From a checkpoint of a small transformer trained on Wikipedia: learned residual scales.
Each number is 128 + 32 x the weight over its row's rms, rounded and kept within 0 to 255. Layers, rows and columns count from 0. Numbers have three digits each. The size before them is the row's rms in percent of the matrix's.

# down: layer 3 MLP down (transposed), 384x192, rms 0.118, rows 227-293, columns 0-63
# gate: layer 3 MLP gate, 384x192, rms 0.132, rows 228-294, columns 0-63
# up: layer 3 MLP up, 384x192, rms 0.128, rows 228-293, columns 0-63
down227 099:142139126142073115202166122137130108134130143138124081078088133141127160089149106100233098185115107104109112121162114126112157145111108075113149115215113115120098124157093067171157116182152205
gate228 108:078157145136125138193121060156094121088124143095088075143064168093125160103174159124109145090119104115117113151081139164160124160127160152144069172135162125180135131119094176141197121173160154
up228 106:103107098173128190117106144158113077183146104118099128139028095146100125148163179137084117159104138119123107198101132116126124102128097183080164163112105098165123105145158118167119124124117098
down228 104:093075068100098149191119123120082166128137128147134124091036042123123102105174225059078130177151143174147097116104113115126147129125147153108183149118084129099071177141139167086139139131146152
gate229 105:165096209127179100113126084099137102170110155168111134146160143081130109112140152083169141093189126182144142141178123118108106106194126143130118147152111162127120125138084184142126089070163166
up229 106:157067210208131152163212064069162115084139129154107120128157156118161095127088143103164118126092073135138139182145078128131074078153132142153084107162122113124162125132134125133140104055185167
down229 103:155126202140150156104111106090082104069137085183091093157121127100106148160098163134164130120113133123131136140180098139169137145144072112097114134185088199123110093146128137180105130087151155
gate230 106:109101179117191128154174192128117090170166143185113147122168175117105153165170163152102082121125041118057161169111108163136150125177094164150111133151112125142079111134112156116109107194171156
up230 106:143067140105107113166161079132113096105218160168093135120086103085081155145137157097146113123132111157097105118161134113126122104142120104217147085170128067162116133062169139073109137185101154
down230 103:098107124139138169111135096135054180167158148123129136106124055104067213155064132131169066043120111134053088081138146166150169133124112065137151091106110122119161156134139149104136093180136174
gate231 108:134112160134177128126111074166105127078165169191131097117090087064126160114116140144094149094119099144143175129119146162129092059094068126135133171120108054148070113098092113143119069091091113
up231 106:047147166074082106164107131104121109158070128104113141113118124168127120152060130129106122173124106107115096136079099070125166140199163112128130116152151114080159125106064083105089110130112135
down231 106:089175131046153164154152132122095152153092118099143093110078107147135075103153164160146116134177106131098155142129156090115083141154152166082103116109092130089148129122090090101142180157098193
gate232 099:100141127105101159098139117130156121098151129150122099145126136155069195084155139069153155125108214151127166080100170162165153058187152122133134112177102102117103076138161095145133115146154093
up232 099:167147148130106083109104091184160161080164068092157130157178098159148146100152088097150138154177145166141117119114106133127122136157120179117107081152149110100132171183139078108112122096099139
down232 102:148118115132138141132147109126145133075111108146105095138093184143143095173118100002108116153125079145131163153075162080100134114137121136112094142205093094088095153141156090145086151090158135
gate233 100:132124177096178133197135079101126108079140149149144154148167087105184151140148123105104206106155141132100142128142122114111137137121120174140128145124117050068171110155099167151150125127090130
up233 100:143136131125152135123107151127134115123127108105126113134112119095190155175186124154170176110207189142090118165137146150135172069106167061110168161117152152143170035137090113121195111099143064
down233 101:147129105081150148112160148139154077117120085132162161115122167139135079133156153088123175163136154139151174151117153149156113109124144178135120100136127097106114105126147096140138161156086165
gate234 098:111096221152136161162140081131139120145144119096139126108192135111147153168115048151123165142165077145102146114101106109132160194164181140100179087074091094152155103092135152106172159093172133
up234 101:191178147095090157115136117151086114148128088124135170193120069157091150141096126099109090096119138049142072102108122159155151126184099046119132139091158092139119144136150094161125119125117158
down234 099:115072094146147116156156198103181083158104105133115141080166147131184125150115166124114119154116123185180129115134148073191107096131098120150150137174131108122149107090163127145100116172073165
gate235 106:122065152142113101190116176101118158089162118153134086143148126159128136045185179138094171130113168134163125147149128102117161123111178066132132079149123127062175149139103142128155153142140157
up235 107:103096164159087135110208156133091140084173058136154130110109088096134155140142203037099108142075121122131159077081123143136072170069123116129111127164177107176127150132124096121128125099154103
down235 103:120124121088169140061140128131132156143113120117133107115114136148063128094126080079144170133101177171088139137125155111088149160105156137082065054156169124144149117144097137105111142096119077
gate236 096:146138083107133234100100146085086142157180156055176103172138102111093177168165106065077101095163141096107119056056102093115102157074120095152114148109127135128088120097126077141114159149166146
up236 095:141102126093110162155119111119078099103117049144161125120149147179150129167130134107130095103152129115146132143146114131120119156067158119178104142137154186170124066050134112100122139106167151
down236 094:105156134147176088114106170178187159078149088149133182089156093135121068090147128084109179084158103125158112118144099101137180093106150119087195180105181170112146137156106139119157131133175142
gate237 102:114154165163109147128089104126061059110097123215082134155156120054130146112173112165065097113147118156109128108107161075093093052176156160081105182161130134128115074129167148131171125143127186
up237 102:144061158183088166115126146140117136127167142093119073141066137182119105144107114126159136124117107100157133133099126148137090148172080103130174103120127181113183168141151112167140110094129163
down237 099:061149140145106093136137113171084116126137127174122125204132105172111180177123093141106157095073157152114142110128132105149117096137110048045160167130147140091136119119093131109095145166147089
gate238 096:169097110143116093124143189120152095124114155176088092116103177115089149137153154156102108077113135129070140170157097139104147117127170053163098158151127113117065138084114122144101080167140096
up238 098:142128096094145114120132143118130090104119125139207102112148135170118120156167156120131093132113170102084115176147118161126106164147121112128080214143142147159128163115177134080101134135121130
down238 098:144118145167123121149170127139180126148095143180099192097103159118161144135112164142110141146166119151112144157096141123149133169085140161093222056142094121119118153086092155126145099181101126
gate239 095:126132156136114113110120132098095155140160148114107049209133114112086123161125153116125175088114056149143151166140131143186123095120074089096096144111154109152146157143139120128113093093106104
up239 097:054061172135090104132116202068187164100152202139098094145158094136174095182076089107132139162088151148153207123097115177111129181104124117131107173089141110203114163142154109120098147130079124
down239 100:143115157135114134121092092160197125136084198133115190090095130159143173156079091123156112182142208174111106126097133123059104142149116191141126120149060189148099137106124102156117150119159085
gate240 094:121148153107175147133138180071082169163117120139115137126112082121099125122125101186136133149165131139123175138126115149102078237116124092133149161129109132116100099083134127130117162200110170
up240 097:138086160164158154102195126085144092136112162123136122105090185108134148134199137129149084136167132144090148087090160123164099143156135096211049199129161106129074092094134106105183117105127130
down240 096:145112116184191157130145121123142186167161118048152158131096138089091114128165102140157131125180157111118169148190159155134097135054118168183168111023094117127067173141157084161101156158065119
gate241 099:087133126150091099138204172104130147059139162177123100087112141128129139162108089144087153109126104124152099159178081141089053152127119094090093153131162176168176136119166147099105124093172054
up241 096:185188181110090122131125116095108106132147146142129191093128117099102124065119100114176106073135167143151087125180138145071128142141129085125127107078099188129095116143145123097105092156167129
down241 099:135087137201087140103130121130118137085146131124101134144099101181158218140106066106148126121081127150096144143139163140152199110147098142136118156142137129151157058124079037075084125144136094
gate242 099:172084132072164141166097150149092108161148156152101151103165133062094072144112100096099137137125132130088113149128184142147154080172087133164074091132132177149052156127074132097144132164149063
up242 100:099147128193192150124134042151108130101155114085171157110080082143144085100120082064119154126094085125193151141175151096108071154161157119142148141064168148085169088155149149068154118128194185
down242 099:126168171136180141105094076090079154152053102135145142109118134119120138156153131182107176124137153102124122108154168147107141146118076145186123077127150167134152139099137154097127120108138142
gate243 098:145158093145130103100148154147178154132063133187080108074165149169089122145079240126113096130078092167148144158150146134088118129146126119072097134191127089152131133149151121211121145075113114
up243 098:184092156143123137130102083102109152078165110134094114127068146116133075149071115136121112130119114116144146143069168148152113133153109116165134155119085076112087157090201114153150094142121130
down243 099:087156211172134121124120127104175085116103131047156153138134176148097165166082110145076165047127089129149142072081120160188133136146126081126205192063108112151131095140166125169120115088111145
gate244 090:084148120106158124144109101140135068084107149064101089129117127175137112138091137139048116151127127121098138141156161068182118105123125107177181128181182085175122131139128149119145098128109140
up244 089:188091105130155155129073192132134159129158196123152140119147065157122167175125126147111195150156105106164146046136092155097115179128154154099116126072125129099116129154076151083062137132174116
down244 093:155116110115120158146165152136133124100132146138153189088075127166139113123148143143142117062120077144173161097071133167142080147117173155058093215080171159170152128139057121136093146122129095
gate245 095:134088165140175127106176187058125156083079129165160115092160117102040108087139129154098134147130142140130133097154100130097115167159143086096133079140110162106156121119156112121166208147138093
up245 093:157146137104134180138166108090163177130132118145120131146174131108153145167181161086105110112115123119160120085118082137138087182107076124171095145154080044115134118170123143156101100176110109
down245 096:155107113072152141094123064112124133185079150128130102151123127095126108113106152144120077104165125100127090126144131088107089129120167116119080093216135126118124150101125071123137191151142116
gate246 102:160112147091142179141100180148065144139082129124129108103090141125135113133127148091141154089142120139136082058128090183113143145144130132176186201104071140132130053150132150134102097101157089
up246 100:130160063139133153079081088098127135089146158163151124116185087183082087121155144075149177143139153114138097119162078122092093120146164071122168186218112162145114114122174146061108129117094126
down246 099:176154163112154133150121071130131123142128186170132136126127147127125138120163130063032157104141110180142175132150110166141121144064118114142098102112155113139158112122188102120136145110107100
gate247 105:125121113094134100097146143111100146139137123074141096070117110112075098141104172147137118129124112109085164162137111134117118166054117066158141164167127161097159139110109155112102163138145138
up247 098:094166146113117141106076132097155066101097139110108088110136121129107082108103150158134137132123065119131159122156106143154099125129178082144180107127120140076128111128102087115112180155114130
down247 099:137130163092122161050102134182095164133110088158160085097104119172187153142144083123164117157149119163162104136110149106145135122108089171105148117067088134134071130103128187108150125190088087
gate248 093:146072091091111152139146143119064110077158135126089092091132157159119152206110109130125175142173083152186141140133141139078103163154117122075190136109063132131135133160155141133135138135091134
up248 097:137143128117143122151157134183145112133108096150153177142080164061137143169138161133117051141157086080096110078141076126136120107117102186140147087126169149171106165119104034132092153101119135
down248 094:165098113106143172026117135127163149153122166149123145112093126109142109147115199130118129131166068164147098152154143121086149155137118152087139127113096078097123109140123253098136124157175170
gate249 088:142084145165111113109116125155144190055120129102140110123125143200078091125131071122126147171112186116087142130168086094139123099184083118118118112083115089119153153133045146203087138145133181
up249 091:106108103094122114129094161111161141100114171119126120129129093151118134126157124133143031111132150140137147194115218128069175162089066144168197123119144186111142136162135106143160140100164191
down249 095:103096129122117063192131118069140093126129126138177154102098137075126093106092172142107102047163070135155141144101193146094140167110179142107174085129121183130121137124096090150177141104119119
gate250 095:106092075132152089116092124127110201123095143126136122131149141156094102090084104109174190152154107119160137083146168116150160151113142115120113143093143152064142124158136165115096079179119151
up250 096:168105151148127113153142123156121067158144187128067107143165069136150099163124150137072129138172169051152144143176101129103164149181096093136134187133161129189117124078121098079128139125133125
down250 097:165123125058158090101144138105128036138076104129173137072102133121132134106157107168085179176134154124107128125090113135102059132111179116171155150108201093098145140115176164130129098069131133
gate251 091:091141150102153076157099196139114155128122090175134076127119138057082127119117165130172126107163088129092117072080061111135174132117057145102111149123133140149160118057161108106155104196164135
up251 093:069164129136131140077134077139161164069091068151072180115101146169111123127169174138162100143073157085116189071120119115131118094048118128165118090139127091102097108215133129122121115088092103
down251 093:128145118129135155120100126131146127140112082138098145128164142126142143164138096141141154151150129126131136120117134131139110140120170167139128166142180154179145113140090133114083171148182127
gate252 109:135154128156073104083108105136154143115127125148132121128097115070159102138091098131151140127104124115087113089118107078147075050091085100121126161139113082096124127129184123164133126130127138
up252 106:089158113178078144153099096142095139082102133130107204099121124103177133142107108171164097100042131093078098103155081152103146120114103121166160124076164157088169166114185129129096099113079132
down252 105:065117059176127110119169123139083134131159091122158163160102105129182136112094089114179100164108138062125118119118131117078134126146147056162160142125222094145161146107148172132208082144140144
gate253 103:146086145145132130128150167095058181117098133171112107167118121118072141164123128127099113128149141129093082138166145121086145136091097132181148173138107087106118203134052116193114164171096073
up253 103:134099151161150056176148144073092079221107102073079126171098151078114113123184155157123162123086106151084118109102138140139135087122103185108137194116105102083091155135131175157103108126107124
down253 102:087085178162132121147112084161064129105135171170114124153104166079078109128112087086150160138139143131138061165134086094120140097162150116157157133119122114123054092134153100148119086111087105
gate254 103:147129105129097141135109129133141171099130180168122106127083115139166133092064171108095093126146092082170170094075062143080087128138171125141137125160151199130110100049106163108134124133161182
up254 104:108133154146119136117069120089102089178162105151091147162139155093121152148145040122105208137199130158087100141067130083139179117155097139097112161168089165193144116151130092107112151146112100
down254 102:157144105108169130161139112114098133142101147133152117123181112153144117083155144102120143161086127115119153108156106158093058153131134117157130171111180185101118131183064087137166191111144193
gate255 107:083134113163170140153207099116191170141129109121081138091080160164078105107080130081172188109161165137120107118147125113155105122153180150078093135147106123111145123105093143151078090089115098
up255 107:162146137126156165148111093066112143124137081142107175084140110105134153089125137053134136113073146083141122065156143121140077123131127142131158163119095069115058110157140153165053095111115150
down255 105:133110104112176148104155132108169138110126123085157121082099133101163123150072073130108076088138180162142147132127109067170144160140127117113113169194082136087188132110099180150107119087162167
gate256 101:154160155154171129130125099059083142149159145134172174142179138136125146104139149128076139117191192120065108091150141104138142096148135126132140152088114128142149112161153123124087140102154159
up256 106:103123102152075121091155136139132132176157054112086137153148116153093119092133114083179122205079186160080146120117154084137192109075143137114151113163172141099103130112195135127212081112182130
down256 103:061146156071127064150170118145086195057164126180130074098138118120092089139123115125146145120075133132127130109069171067159141147095148176128164070145162088146083136116149151165121127123159148
gate257 101:120133122114136094149164135099138203112119080194131132141103170132110069084106175141108156106157084146174127099170124169139111083124147159130118147153137158112085104122151161158121155162132097
up257 101:097103133153137081122174119104118171136131155124107161095086156140103140138072128097173103168078182135116119132113122156139177160138101077112114138066135094092176105136042154152134151168149168
down257 100:133103129153134105160146149125079134113132153153123117133184119154113180125132167087130144152096164093145117130100152136123117098133094167162102119140131161133092087126094066132065155115127110
gate258 100:080151124129132080088072058129138066092078130115142119117093147108149096133148129149092133147131104173119080120074089158154094114105135126157122162120121083197185115066116122090143149109096114
up258 092:166126126159154140135137083120118154108122126105103127123124142141158127070108130116109172133148162113119141137184166080071165106103100209088121104137106124156103134091116185129173145119126143
down258 093:091119109191119070116087090152127125084112182137155105151142112155132173129178142116118155113144164135117152099136096073175109100125125123115112136173119146199104112115120107145190097182115106
gate259 099:169132098103099200133117094096140042150099161108135098150125132105192110095127162160106179140162136136078129114092063099138092036104154130075063124127131112127106143122088165127136107109103132
up259 099:156127191110128118109170165157174138151115135101113122127114140100145143124108125217166125160144104105147139099131112148096167109089119133132174089089094095107150135158162177109126152130138155
down259 100:169076124068082082125152168099164143098124141123110123152110073117133131112106105137159115146169096157106139132092089123089083164136083122178187038138136137107101119112136110196166138150150200
gate260 107:105111127197148188163096093138117109125098113115096102110133156102172148167117098085095124094171170125138088128087195121076121149120124119119144072143112082197173117080086166171157157168145130
up260 108:093103143096135119129068084185149144086113138074122131058125127209208164117146133155083161121095067144152180175086122148114190167169114076134130120151125098171131102155141165133136148122115110
down260 109:148187077130105103159148109163141133132098172128070097151144176132107084081077092118096140138064075108158139093100115101135129121185108085104116151165092091135120118107145145146126117095125155
gate261 104:103100151146157097082147121189124107110150075130124129141142116102101122137168087127142105074142156207120142149150154111129109108129114134185067135198103155096192126134115152179129104103148170
up261 104:187110139112119114102199138149160097116132129144164143104113087103100142113133102114176123113102149150131140127129155148148165168130142155124136151085064127115175116143138128103115128149089216
down261 101:157136080200113134163164136103124172138144135133118113125116106084134127113112138118147123090181120203089128191169121132207146085059122130194129158136158130122116049125145179201104124130151161
gate262 099:165084090124151170163153134171088126092119135083136130123139125130102173119072109097187126103126132155088074121140089095106089069173112104124109131136151195165074118142081167122132127131105148
up262 100:110173145151204115109180122066145138101191141161123102137110120148109091154146165158162117113072130172108098148131255183143115189109124139133132162146144123160161110160133120080142164146116156
down262 098:175106092143119110145090138105123102151116169085116133171178153112075138186141131142170065091102154117161094188130187174189078156076105154123073096117146092109139082096100142144085126119141173
gate263 083:132166109157158166155113123183140054182107096101113103173118127034148126172132166122176095104117129174082141090117136144121182080135181113151138137145151157148132120082152154124158131130097134
up263 087:122160153120104115097130151130079165075155157189127139130179191119074167101157103165107150095124103092104131128122075145158108152071081126152156108136147109102146122163115163088087095154089093
down263 096:142153178114138131129193099128106075098118122122108126091131189174070162105099122170116168059111135083110098102088104177138148131121154118104139162099140131136123133125177095124159147163136061
gate264 102:095145090136175131128132082104153117150109171123104123090149157112144123203126106118107154083106110130121137053086096131201107111089143101090061148138087135098171111117118162145182094091142162
up264 100:154118147159135119092061106111078160121116128098169080180140119175080160077093180102144178132171130080135194102130148131138107139112114183147155167148113124098114197151062103138131159093083114
down264 101:198088139114133112203168106123105129101124135142147123140161132127108091094084132050162133163118170101115096128174160144110130129123114154163166156133119100140123129149148134089119116165123068
gate265 098:130156119136084101148069141137104070112125133134099130061100148079126075147111082081158158137121125132169201133115100097143101099100126097140117083124127147112147093141187111090144095115110103
up265 101:198159131123113093164110069114100166184108149127166118161195167124179115111116121151111137140101130090160173162066157068117166151095163138198176121145150138081108131147075134130137113123184117
down265 098:157111173101126116135140118149101095128137129082065121127106132121103127085079196102113143138157123186104077100131095188141084145118153167097135116113098032138127162123133086099144119112126176
gate266 101:066085162133129077189080177105124147119171130095164159152112165106115069157125104119120107132158124092140132101086062067107123183067127130124102098079133155143108118084139078147151126138135174
up266 098:100107131169125171166150109121186118121112089057085140181072130133074128097174169085162139152151098101117158125093106077145138164068092173173113124166091159127078089106085146076152097163136138
down266 098:132073174155134103119134132144136184130146091101129103132126129120200050127114113140096142172115148126137102128099140113133110177088104113177137101090135138167119204132123161106163118155129177
gate267 104:117091095134141155108138170085168098089105094095135082117148206160119129172074146102110162099127153096110090138163115196171130141100130077129113130114093148142099154072160204063198107121156106
up267 100:120133142139120171154125143162189154100134131156143162186076074138150103095090105091201111094132109124133161134091122137103163149135106154195149090025102137085096172099164104170144130133133169
down267 101:116113141174104148156139164155113131105121119136143135151187145157210144051114068142178137122111149165111149186107139182118118158144101103202115097129093110156145163094165204105162104111159102
gate268 095:076177123119109124096131108132174102102118144142156106073140129135120118198057138150175157120107123085159174131124110161123079145073136144112168147160122125126106181162172157042182158155153165
up268 092:085196085116126149052081191099040168091175095147169153126081109164061131096129134114108151211178167092148115097108135151146115101087115119094093094121173157173112141116094104121143160108148143
down268 096:112132126131159114141128142116059109145131091117096107189154098142118127144124112130128150109144164057200151125160156140066130143099124169199186140114137153139133118139158124091101156152130099
gate269 107:139101063104123178135133222068094084129111136098103080076171138102152102171139155120035131121169129123071139132098123144131140189138162118103142106141110124121121152157083145106166115147152153
up269 110:117127128151097134168166145121111164141131149153117157059122098127150109096144128104144109109119130147105117108134131169103133139103068088149133135146138121139109125108063128143172089118192102
down269 104:124148132163163091127144112093077156099145091146098145086172098198178108088138144133093128105103130127135142129149157130160148192106039119115137168127130101147048120162122118105164102095148133
gate270 097:072077164138119133081071155108187118102145119094116107104171131083160151173107058106110165130104127184108120084083153134112091132136126134116122125120100154083125168143100152111131111101138097
up270 101:161160124092132094142175106096121130171117099117140100114105141093151080112089169129087071087094108109154107136140099086113089123152160106160142163104105123152126169097134105128084139163090132
down270 098:137172148113095166143143106128089156163090156160103138172093097097104118139122182171126109107125138126139161108192141114115149142183098082131148102071053109130145137098129082077070179121099162
gate271 105:148135117062109142126149071117119152134084130180130134116130128136167126143113137134086152121123102117107125158136141149118124120131150044120110137145139090165127153119097167154120186092165067
up271 107:169069213150095133119117098086135127131120139119086081153148178100148135166070115132133119101129094074117139153125153148145130180158099069127104122124089113130083142099097138062164125151133118
down271 104:052179182082104123160099137130169138156135110038143140140189115122105130088083072120128145034178113143109138118076127167169127112158116098136138180079120105134125078137068114106104090090117133
gate272 092:107119126181122106132088087147091098171138121109129140087088074106034104126104135160095109088101111098127191147119056134158146112125117123122082088166154127119128123151153162120126129073150082
up272 094:127125149155109109120120159228098069122130146150129127115133149120122093123168169101128100140136101133170129168112081105066159150135102092130109141075154140178118137120158139120173131125173087
down272 093:174120117118148113145102120120102105208056140125197182129078149132106111081131145107138091147192125098145148138128160166142115103170124107150178129093146183119107130154135137115167127157114134
gate273 103:125059161133152122097182202140111111198173122110155127122083092131098129113088140041174127145127117168122111116123138103117080102115144136133118121112097099193112178095123115083122080117136143
up273 093:080128162126171134134160154094103184072167146140133125162144144130135082107127142046124178146134130109063108195185110137116123150133144125101124120139131158145141162128091153095117149183142135
down273 099:115107169157134157129168127064109142129114155166111138152136127089077102170123125129152130163147132054082135126158094154171162206127111117121160167103159078150062113127142114083069128125126179
gate274 096:156098140118181113111143081176143157095203124102196155161087098092080154033151147147143138110102115133132139130119141095122066089138116137091124114138137192094157101101129152082143149119124100
up274 096:130098108153129129113098080167151128112084137139102109124149145118123152094173174189101120136103105176086146124142097184102144041097139078130115112201130096144165086086104166094135087113132102
down274 099:116096127049126096130157120138118111087164145119181171206099153114107139133133193095170086157174146139114131111072100122168113090204086159154109088183149126103135149108124147161125139094167103
gate275 095:086127172089141192107080082149158121170142088058105101090125083120154162148116139137136146149149143151141074126173091138076082130115142108147135103051140132096118136165077153140166170111177177
up275 099:128120066126064107134234141130065107130094142132092098152188215124124131104140086130119133154093140096139159132154097097098132134105102153103130136121117163043120130133104130122100093132082126
down275 098:116141093208165069150099087137191189099148166168126158130154128171140103087176119075142152152078139140143140101111122130141156151164163136097151167179094139190135174133116132105086113123106131
gate276 096:069149094144103131213105175129079075144105126111149175084133168137108173122122097142154147103115105144139150082159061129131113083175114167090197125161099173144130087113103137091114148145094118
up276 098:100172113121172178047030119104126094133176090037117130115084119103109165116173136101125118150160113124175131101110125116156132151158128119100137104142124127222110160119170110115130101113068105
down276 098:080116107179119105182130151135146145126145116145136119094142078036122176092122151137153170137168124138106113152137133074151134157108108091153148142086114118129108146110126089131082131164158098
gate277 095:083133058089155096127159189105174067200100110091085130106108076079116103157117152114156138128146179154119153205089153114179093175073147112140107149143132164101094149090091173087064114104146076
up277 102:126116147103151072131185117129159128092099077145148143209118156098194143135042139110108129108082133074081175084131139173126053072090127216148087156103146175104112174074172129139171083130147123
down277 099:139194102162155056113155153120164183131127109130203148141117149129127135125101098107110104125095145113102179124148149139097130152112123158156063193135093133091070107135172147153098157087123142
gate278 092:118130145162102158118038124186136126068090169146150084141167116159146080122085118095096125084197158144131114133091138129119099122179171101080140122166134138142130178064132125081163151147115123
up278 087:108168158128080116133131085120086115132160137127106144077085111182111125127107126133103136176150148094177099131098103168147070127146067116098093134092159155105102092153109082154142130168108099
down278 092:107109112128142070121197135091110123174091053151075178203163119112105134140112143183140108173161141130099146090144139155107131148146112086171150183087164145154127124146143139074106131181091106
gate279 110:105094114136121128120138129110135111072137150088119073102153096119122141125105190180147129134173147163098142171092102180159084088136107144132094130174180126115116079074084125145116098087142108
up279 112:154140157097132118136126127079163162105130166083137145077090067191132130151092118069112112178144127082096110111120166084106057138187131098145123161120075108154117137131171135173175192110103199
down279 110:182110093122138129131074138074113151144162125148098098098142101109129133140058146097136144165086113186126153147166129094106115098093141125188178170124131102137120116136161155122158166106119165
gate280 104:126163096120177101100084048189152168052122146135125162106144146099177137151092123136096127047122106166123100118174102153144185164160153126142089128105155115139128142108074113105136138111124117
up280 102:135117158108118096133055152111114104093103163123163166083147136131105117176118110067126148106105160152099088133136135121169190100113074105114120126095124069158136071121083116092126047115095141
down280 102:122107143097122121095172096127128111073097120092151132109153083141121102109093065097101091095186138122156160157171184131119148173115130136129137097166059123156131087159120112129092120147130164
gate281 100:133147083104160183152195186163161127059157171157107118057103157089114109086184145127163138142166133091130168136089150216124108146150151185160101135103182124060093120101046101101123117146151147
up281 098:099118151126141093167169053077093124169148123149074070142137141161126136080119192165102134151085120143176175129093149163150105183077115178166130165183127115143105162126124153093077143123095149
down281 099:073160115162082120120129194107131118099141094090114107134113132112146122113160055111152070166172180131127081134117110126149078183123236102119189152099158154098147150147142150148108085140140227
gate282 101:110067170142118168117131129145146068129155155126085081118188129103160179194164127158158124110117161158161125218093116139125103100146178107117101130186178087156209132143139148115119163161126082
up282 102:142094138154106129140161141133158124132116101115098125150107074101120116128104163173131113057094137189108147180168085117140155127114126123146124211161120159095171124123128136143148054137122129
down282 101:108111120172069088193134113116124096120222146139104141110111115121129136119116137139089094122143102200119154069134126117145159146102152168115093094145088097164095148099106139172165172099134147
gate283 097:169118120080120093118140077145131106100103195086121095088161127148134166148150099115127071105129118168135142131114100100153127090094119142127140201199131147119052127131165140118146085166098077
up283 094:141069150149160101140180114144132159161116093152167137163087132181122153132106138073136145119109132081098144128195167147134120158189102179157176102138161087096107119153142132085134122129075115
down283 094:102120105163143161092091099130133148095084130156106164140155162159125148140113138119123113150168122104107138159127107070131176124129086129113118096164049149218053128160166140091095118160116133
gate284 098:119089181168104087122076204136137115088085097037110082063131168104038115129082080141180130132161163166119111089112148158157109166131098152098113088105098129110101181119099129112168150123163145
up284 098:128121076114171140161063065156138183173167109154149144101181137177157097108069139102104183140107041157158103105148134200087084154102105117147126099144143114046150113193088121087110135128143163
down284 098:078150119182142072171193090157124168197141157158138148159129135120061096186128074097125103135128138123148100128125136162117126151079140071094173126188170120170176121131120081106098162145103143
gate285 101:146138149173126054112101156170134128113118099123178153128119092123115155115090137123133150115059147153132145152117100174130143108136144130152136182126086132143151097148099158145121118081137109
up285 103:104125153109118107142108030113092194071105187141120103156078095131113185084119105170139133100159113085130115127155114139074142149170134087120132120134158110176090164080192142114113156087121187
down285 101:083121159108119108185170129111126091124164113153064111120096120134188121133077090106172101101092102102110175109111166061117109152180107122102080150141124110059104149133110105112106158129088134
gate286 102:136083147135169163127127104119214143149080169149135113072114062136151179157083106117097156116111121144092098053189076125161100097120128086099146118132103152134126129130160125105159113125113210
up286 099:123092127118107147109131144128204152168063167164200108119078141109067112163068131142115073140130137122182060132132086175160106126147144127122102102181110182129093135072107091119156113095136058
down286 101:154103103108199135130106116072210178150080159161128092082109138093139156156052060108105091169188095103099100119134118084170120140104158087073098091080120126162110110123119141201139128119144076
gate287 103:082190139129148075154142106100123111156129152191159121058193141136080148093131127120098148100105164093147119186140140109101116113118197103081149132168127132172123077115093108114174076172127105
up287 104:154148183094126144110138103143122096083109151107092134081094132129165129078150119131152142154109153131139028125152195170165199149118143128200194106139164128141152138168192132142187102097173098
down287 101:148094175154097108139123121101118117092100078134122138135082171130072141137146108087188146150127121145181084116135116194121132187110119111175147104182127080152183088183105123147150089093147088
gate288 106:127176108168106114109126172167118121089166110153089134101174141132101078166144141117091077098185124132131141148181113159105175170127105158115105119172141131109225112154138131054118146129081138
up288 106:144128174114171114089108155157150122093150113153213152099164056074125096157162108119115142104124148136159162134099172186193178133139117126152105110127130103123110106184094103108179120106133139
down288 105:143121121145172176149061106162175123184137157189121108136146118215163041151128167191156114093109104076130163144121114137111109148084133079165113153143087118137173123107136111128109123111093116
gate289 108:096147087112206183133089138119094166147178113144095112112069092100052128126164127145106154107172145142080140125070186110160098118111120131169174137135193084145161095127118118144107191155111089
up289 112:119153111064121113120125086199126169089135101117142119113121112120125094097148180085098138158108145160160126083108117133127084169082117170117097143168132184145158130115136064141132127125153098
down289 110:124083070081146099102081114161147140151198074136136106160130163145144140132062117103074162154159096116125105122139129126132155134089144157103161138129095178140173126157113036117206157122173169
gate290 099:125134185167141153140114076131071152158071067140067117084145194103130091169140165115071104105144159170108095144197143074108145152092152048122141146103136147099149127121137136093104106153124056
up290 098:121154099160146137163131113096139173219161139061088116152047146165109133125146139087090151117123106097110112135144139093127145090167076154140113102145080096173112182114092141094096126180130175
down290 098:094125115082112134073074130161122157114121067163138091045095106106136142127159139104184112176140156101128057096146095118165120085139088109109150113120151100115189135112143157132166169131046114
gate291 109:055115146134119135112115138117116101113151159160132061163153110162121129098126109128155159110156089112127131142160146106116109119152138094129176103192125112128089113160125126098207113140093172
up291 111:106112152150136115089110149058146111113112168113134072138109097178111134115096102092099145140108109140126142179157139119170180138174143098091159173089095134058129091131132132154164052139110139
down291 104:101141129167127152102095101135149104090095069155087143176161069128162157148089125154095164126088168121118152129116117119139152098095132131127128179158088136112117127113128045142152130144124121
gate292 105:120179145138154117125155117095152100110175103187115138132121162160151054081092062132110148079149104131126155120114167146179116140144123197165147127191126078116131134142055110129149165109082138
up292 105:181145087108116054138049109103166096108099117128107124140130123076169120051130112118104171150088144160100171052107136114172145138088179147128149158147107139083129099147155121162148154098159120
down292 102:053086105072159068100097132149105150091141065107152151133060131140106133057176142139111190162164165101144144164031154121152124115082106152086134086119151088132151142137097084180141167106126151
gate293 097:102162036148129129090100163104082138103129188168134139167144131038137139122119098089056144146161083170150106159144112126122121182209158153124131151163137136114151116140110169124179151174125086
up293 097:125151143123088111149181116091123134099147195126123129185171114182153186122101111131091146127128080094152132186157147120129100087080116141125153137086108150128128077219171097124117145164131098
down293 096:129147068110137148142202137106208123127142119094094151122162102100117123135082171043122053137099127140087125111135117132116158153150068136163196138185085147127121095149121094191163098139142160
gate294 102:143103114172147122104116118087075105098080194127142114169160152123145127152120154100114127079191049096188099166198104121115098133154102128109162164159149126156050173083119146093101150152135052